python train.py --positions="rope" --init="normal" --beta2=0.99 --warmup_steps=126 --decay_fraction=0.581
Each number is 500 + 25 x the weight over its row's rms, rounded and kept within 0 to 999. Layers, rows and columns count from 0. Numbers have three digits each. The size before them is the row's rms in percent of the matrix's.

# up: layer 2 MLP up, 1536x768, rms 0.072, rows 1167-1183, columns 512-639
# down: layer 2 MLP down (transposed), 1536x768, rms 0.0806, rows 1167-1182, columns 512-639
# gate: layer 2 MLP gate, 1536x768, rms 0.0719, rows 1168-1183, columns 512-639
up1167 105:538528495477498522532483516467504466513480487527556460508491513525474508531477540469475478530492527523540465506488531526529494461523468490502520468542484503548523509504504499533511455528526471514543495479492512512523505480496534509507516509469515461509461492513516516519548469491524500511510503461550515503544475530480497500534405556496436540457536517482504501455468483492512563506506
down1167 102:545503519535546560494494495506539529509476513544504468469488504486483507484484517499481490472489551496539443471540515545513503432527472484504509501544477474549493510508512525502512513532535482499521501502426518507518508491524510508512538536518502495475452495515468516477520509515520512463474502480515512517464505517500513501516422553474427500452547523520515499488491478490499477537497
gate1168 115:499448540511506474494497481467479495440503511541481440524521496468511506475498529503500519439516488499505508503536541495479483516511500509490496513438463486445467451524476491457524573513527492550477527523489470526493440475452497543486513498516488468463468541514511483545486535503512517496505465496502521502478527475537529519505537466513478470497492515486515536507472499518543456473489
up1168 107:489476497476514478535595547499542458502506516461497484522506497580482490488472498474468521518481496501521514505488496535477529517473466469495490502539543465517515509484552497526497503482506474492520480530529482496516524497550496476462498471550511525498543476462488457466485518487536488484510555509508519535477515522461510479476419521473489512527540491476487496513534496501479489520481
down1168 116:490513429519515489514514482484500478528470477478516491532518496508440522511532451500476519510430523514488445470479463471498507516459461493517528540506506533507512504485503513508508493528481531521501502506469480454482513493494508496452492502503516529512483502532476506497524498527471465470511542497478489478510488466487486514445501488511516540495515480490521498507489474496492547521526
gate1169 102:536488479448487501545487516490510485502487506480478465507501500500477509465463523517467459540518495464498498506541527524461499503544487461494530454459540487501508495497479477514527489504510482491493474491492483509508513501539494489507464540495463483499481515491499499522510520481432486514543477454528456492498482517516517528527505502491508486474514530496530495465490539503478526441494
up1169 099:511456459439507517560485511495498479501484482488485480517479505517484506462490512504487465567536501462494511501521520517487503525531489467485524466470519495496505498499497454500515477510528463499497472504481493488504495508532514513538464517487472488491496511505508491518525522455438497522538498467539439493506512509522540528519500496490508477486508529507572488455481522503480530435468
down1169 100:495536551542460493560498503468479498498508439497549463427519455508518513544525477500518499505496461520528539455475553514513541513519499447514501531546496482487504489518488500497455522509497481482526439537556520515532497529487528495535560487527515526511489472515492483510546507537466480547511486546489479508493509485492519449476528490497530492490488448503516485474460487453491516471512
gate1170 102:494503464513540504523539523455540483516483451470467496506526495483512491483503485491468520505428513517499531504494512524483461494531532520496507461500480489500532507478457492464454541520505485497499548485490505518511496509504458526454501507503508492501529497533504457509500484484464405495478530523545517500518432508491462525495486496515500508502519485487484465493497450483544491480487
up1170 101:486478535470454516469473477531472515494518553527523506501504485510491502514485535515545476478565498507479493499521496472512546496459478475499499522471509507517471502522535528509528458475488487509504445508517494488510509498513530481555498493488504513523490509462501536497531526502516585480502476492460489496489578502528526482487504516500515497506477504530520515501509541520462505531528
down1170 107:495519511517441479518493466479502488526477496526534494514488517485491508496506550494548484463527532493543492501523467483526535479462500528518504517450491510459486488524507527542518447495499514477490456485534475464461515492550534502544463485487490527486487485484489557494501501493538572474520494482483523538515553489498570487504496499477477474509499512540495527538527550534492509479516
gate1171 089:482465507444547495485503464535491511528499504494536453524503484511523509493478494544477506499542476527499467484545511531470489532484507502484496478489530494526535458498485465521519467487499512478492494502519505533523491527490534495544471522493482496513453517528566522479482473491500493523491464506485501492524505533518483501488482471492491508501534489504466547504492522537508472461517
up1171 088:481522520474552506473515472515524546531474521482513493552527487496545473539458520529497460510543501478516528488522484522531477520505509470490488474450516533478484502493514541541478494482495524498502467451485530500493490572507478508479453499507493494520429520499504515508521483517490504474516515523478464504471452515476515533495515536494494531499483474530474473494500513509510522495507
down1171 089:522503511548530489469460528505492517504535523457506486493502491509499503491510536509522413516502518528483494559564491498504504511536482488486540476462523521503509501527490502511499505461497481496538480479543496502526539531498483524504435502506509460522459576507531471519501538527499518474489481485502469501455460499517503541491435512513546522443514503530502492460471487536493454520473
gate1172 115:460500484491546493485494524486494460526510450480457506501481445519529511528539474510492488497527538514503485476567480495501528506504551456491540477469529508524499483491473506506510503524531481520490484480475488538486536527500467556422417490516490509517479547471516503511505477496476469504500492509522530494486526508514511488500485520477497537486531541524526498494490496516546504447475
up1172 117:528522501526455480523537497553482519492474544487535506504523502472483502499493502481506511526473466473487523482428497508482484500524472555519479492509480498498458500540510503538470483444490543454536528533529525476554433481514520480574526498492488517475535478526451521477478497513492521521509506481509480487537500479507512484532509477559489446505510426478521502490489477506435514531538
down1172 111:502499526532461507528564528499536545480450511506513545478525549473495504454494544496506489505501500491487484504458485531472485475501517481523512484508483469485492488517547541520492471508486475495500556551478513509514454508499487523539475468522473535475487473505484497517493515515500516497534520459475503527511474500480508511497484520543496511513528469471520479514501490520455478545500
gate1173 092:574473486475465518527532483454522528491513507494460494533481532481514533513504491467489511471475529504523481481478513481480530486481529528509529482465523549523510464534547498501481479494499482528525491522475509482454519486523487538537484479509509525513503487536447528520473515508491483463470520495521533506495506493488459500488494516508519491510495491498490513506512545526522524522560
up1173 089:467498527511499492507484530529483470542481520494550508466522470511477481480487493518522516526513455509478533507504469473513439514527496473485458536513488465468493532484467497526482513503529516475478531474520479538555484516492496476482540564499477484466494518461520468503536497525493536538531507539520491457526489526501527526518488484466472531494506530503518498487502467503496459489465
down1173 099:485479507524491528454497477489551480524569484460557530473485528502467505508450498503533506520506498500518508536541526504464520480508502465523443538491468475533526529536514515563530539539517503503489516528495446488508513518505523496508508553503502498444509506464529466516527496504515543503531511521458449530514481550474487570562491495461513509466476552509477496530515494513499507491518
gate1174 139:504505546482518553493496516501485522520523495503444537457508493418542497495513528486464498449510493482496530474501512456490466510497483521526490518497510538441500534444536497509482496516479481507500500504466495493466518504541474502463505504510529541526457501480529495533507525492470495529507477501484502512500473481537454524506505507510492461445574461507501495462473512475495489558494
up1174 130:515532480524492492499495487481491489497458482542513465518491488518483530464503476541494467499512470504482489515507513492535514485513495518496501476476511491532516480533486474520493524490529516492497540480511465497541493455521520517521503514501547445479497501504491487498486477492551487469486540519487484494470529520486518478521538510493534561528509514551520512532545485516508538424487
down1174 127:481508449484515492539501497518491477538507470547571433522534496520504445491504480490509473500505496482487494526497549520524512500544486478493493451503448491555476479511471511500530484457514516557516485520533490529567507518468475501528472486484468468497527471508529540496494491501475509483480527497485483506515535471482503499512481460488515538525505507486537525497492469494502554501516
gate1175 081:511543516483539477487510460521504506502500458499513511498501493487479502573515525480513513492558494487518471528522535501503505499491482510481506539546496460530487515447492513484452542463444491502523513530492470501480474538491498493481517510522495506500457552499516516496488491499540540521494525477555525535508509467490489525491474530474485502505494544500488442483482491492495455485505
up1175 076:471478489503537503515513455493502496496489518485493532533530508501490505499533517494520511510504501479494500528489510497461510510501497498497478512501509519490511496490516516507468479477478519518524499495492486534485447496535523477531537492492523500540501520486504538491528531526479485535485516546496456515498485498514510477485455519508509515427509492566509484499503509552508480506489
down1175 085:481488512524443484491526521517485523494488477519501510521530505498540484506495492467536538475539520519491500466482508513527519511515468529513520508504470519492480489486455503555494536514503534489518537512507510493477506493487483509449477525494518499498524501502527510511533485515518476560499501505527482472473481478484536504487514585504500492517475478502462501493508487480472521542497
gate1176 098:482533496435499525490500504517486472525476509472496535516495515503520495497480511500535493491509511506503497510499463516530482528496499511465501554517482563538482513455481501507510513456507560499471476532523526484477539489524532528491489523519492496523542498525504489510490509492494481557493496514503482504497470504474526514491511475495491487531489533481491513512437512505538523485514
up1176 097:496503452557512484503505482495533552511512483518513493496535480463500461482525502477467536519505460494497513504509517481484490474470511494487501469485522453500502490562526515484519509532523477518498523506466467532503506505515466500477490476490488529516467521496484496465505510546475504467513508499482519509494545468512483502497507491508504531467488516495473499510520481491468472534468
down1176 095:531514510513492499498474476482499506502476470472528533493475512498544481523493547424491515496481488491508506476544497496493500511499500521495523474473529479519462508498507486493524473483546508495504518539494493530475489483489472553533528465485485472548509522485488533505508511492479546519487514498564516535481518514556508519521531516483507517494525469537511538468490538519474465506514
gate1177 089:470520473466510510497495502413477525486496497474488525479477513485452515516507479521483501467481493490467511523526484467533501454502563497488487521492475501483482465490537518476462509474572465521522515491502478468470507524511551543515535484515521492496492525548482473483512478474517466528498489489515476501499446507509514503530521503498506492530517519437546483483493508488519551498532
up1177 096:505503493461491514494485544446491484517494486478497495487505540476450509476488510524480515510496504464438521507529507492495524477507532518485512489495486472489483519477528530473496546488535482525514468497498471487465521479478494551542532507504534465511496512491481489479543562465493491513483487479565505509460462454496525500495494476517499483546489461491486495508484523543512516490556
down1177 094:480498534476474484476499551467504498486470516484504484475479517454480577488515501497496524469503536484493506489505502527518516511546520509497511512500516488493490526448533500486496512480506500532527493496462505469478486484439508540552508511509513429532506452491466494470527507488472494488495507494488528485533495472503528548504499503520493506521481546525532508518495508520524517486499
gate1178 090:518505509506506501475566523549508491500509503503491508411467503498475481511489450502473472492507515478495483496499479521554486537535493481526480517480494516478523465501495520531529463466536548487521472498466515505519490535455509505520475495487446501498478517544470496519505491501492489553511491457496532511447491464480511484481501511488485467481504544498529495476508483481501506512519
up1178 088:501527492511487522519569493522505517512499484497520497440492489512481483499491478492481482498521512516505537495450496518536483546546517497497505460487527527457500497485466493505523502484512515508500478550511498486495506546492487512532478535519481504502496497536498523475499482502517519517480506472470522523488465455493499496470526506498484445495491550504547538500515474501474494500507
down1178 092:565486492485520467538572457484519535484492463489467503516497473513480547483464490509463485462469480507528469570510485473505532537518491489456543499474491508471535520537525481498474468480459538482500496501510519496510490544487500542486499444464520494529475458496511493477477481468485541539500530486496519522462487495491475489495517503513434508512494482505486493512516496460455485474472
gate1179 075:472473460489528450501483509532563490450445488477529478490528453472433540525538495492497481481517488506484500510516502495491541484456498513499547511489489540493528465516493515469493540534504520465498516501471509527502461513486491511532459486499538513542523531469491506525542488496517507497496483484493516522496537476527485452508520472498514537501473514503473492490490545541496476484465
up1179 073:516533507477475533561482508480510533476502496486497514499496460510523477490468465532499507510520509545511537477520532528519484505531518485479475499504506495495498512510521502506511473499487486509500471476487509501480513520458483495473529498498519484454525509484546555445510511490466504486491448483495493477453478496493485528469486492552490502489476478488499504484480474487495470490532
down1179 077:492486440559495516513477457499482519467460491482511508477496488486519495538529495454522523475488489459485493497496459518508496540483469502482552492523507484470491490465484491503493484483487485503493526467465496483468499500500494522504554521499547506495490514501487499526515499517500511511477477473527514502477449486462533516494508483448524525473481508528532524444514489511527534504485
gate1180 110:517507512519461529506497469492460534529497494490482457445454545509501462541491492523486521514520524482469474510489497496504483499523515531478507484486498520525457496498479519530540520517486461502494523477508474519520497555503489534517513491454462507492533503497436526483574508513480511473517514490490543457496484514510515483510496506486456542514487488518538517502461489468545504523517
up1180 105:492496493478541473515481512493538460471475511494526504547507504492497514467498483482498499500479488475524506536524522476484509498517481480497514484532554471464502529493505462478472497462524530470514496546470548499486474485488500483525502497549558478474451465524534477476488472495563485522485507508514457531504508484512508473478494495534524458512515505464478477506513524499488512507495
down1180 103:483504511517535491511487507468488486522478502454514463505487512474554501472487492507536472492459496438493479527521474463545484522520452509494497464512533537566514496443504497503433500449487492485509489521497491567513511556479494507537459544482488448442519490465497515494515448526533496560471502487538481537507497475479507515487474482477549513525524491498489482505523539525508472519520
gate1181 096:486465518490499484516487488547501529469499495478480510521484470491457538500515498495484492474509486466542504467453460435471473459461573505466488485498463491512510497504432550490506544501526519526485504465523455485493486514518481416492481500501499493472479486549484499525515494474474555525509489458521482515476553511503509548439517491509544484451524476497485481459531462538492504521493
up1181 096:506500501499465500527515486528492539447495510494507494531463483476489541523501480484512504465524491445518491447472462493463464476485538513456470515503472489545505514478444525509471526498531514528527538442496467496499473510522499392485504495496509472475478499517477510481565474517458544534517478476508466530498530516482530568459511483525543477460517433472505522488542463535475490514483
down1181 104:512513495483517502526490496487526518501509511477483519570468539473483498562485474508465503475484469534526557488487445478499472486431550499503498466510464479504520498520453526509484524476502539489492521462513470528519497491492493418483493497516519521498486541556466553536496524523478532556493463499505529534493518507486519551477532479526558512485500477511495473482516494520481519469540
gate1182 102:493478510489462507483493514463514463546464495527537514500472505507482556518463478504505515493515496535492492517505522522468479539515479484513508515526486474511466497490471481487471505500510588496472511508494541499543499489542527481482506487509496521527507516480518469488454514542519511474493509473504490450468480494490468509464516499523424513513527502514516476512524542487507520489520
up1182 095:484482517505469511487476481481530420537460500487539516498482537490473533507459479504522509496523481526505504502485512531505488528510474466527480483533501481475472494508477513485510506495494586479495530480513534481522493485542496487499508495522487515529510492476531464481430492533522495496456506460490515454495473484496493500473526462531450494503508504521535497488525546504499517503532
down1182 094:516510447506531504506483492453533490510507508493524505514540491470524489501489496562523513476511486510503517516478508478495468510516499492516455500563514507510494503512506510519503484471449513509513485519505491490501498490531476471485487488520483469501517521496484492458463504542547473488478513557489459470507475470504505514485500495527539502446467485465484492510492463487503535521552
gate1183 097:485471498480493492465540494525464477491464534480494501498472485497516522498522490465485518513505547477525522467495477484494451466533503492518480517493475548462436486444456506513436516548474527508507502493540554484485497479524507509518442528510469520508516476470496489540454519498470502499464499505491492506490467508485514535498500544512456502463545499533510534490515448521472521494516
up1183 095:496518461496507515531464516479519508524521493524516480494535516510490493492501501524479489500473467503471462526524524523502563522464484528472490499519540464534525513553541483507539456465501468498503490533463454495513510510476481500484534487501531479511478527526511503451530497498511507492561498506505503484515566509510495458519510458507521484525456513478495474519493520466531503505482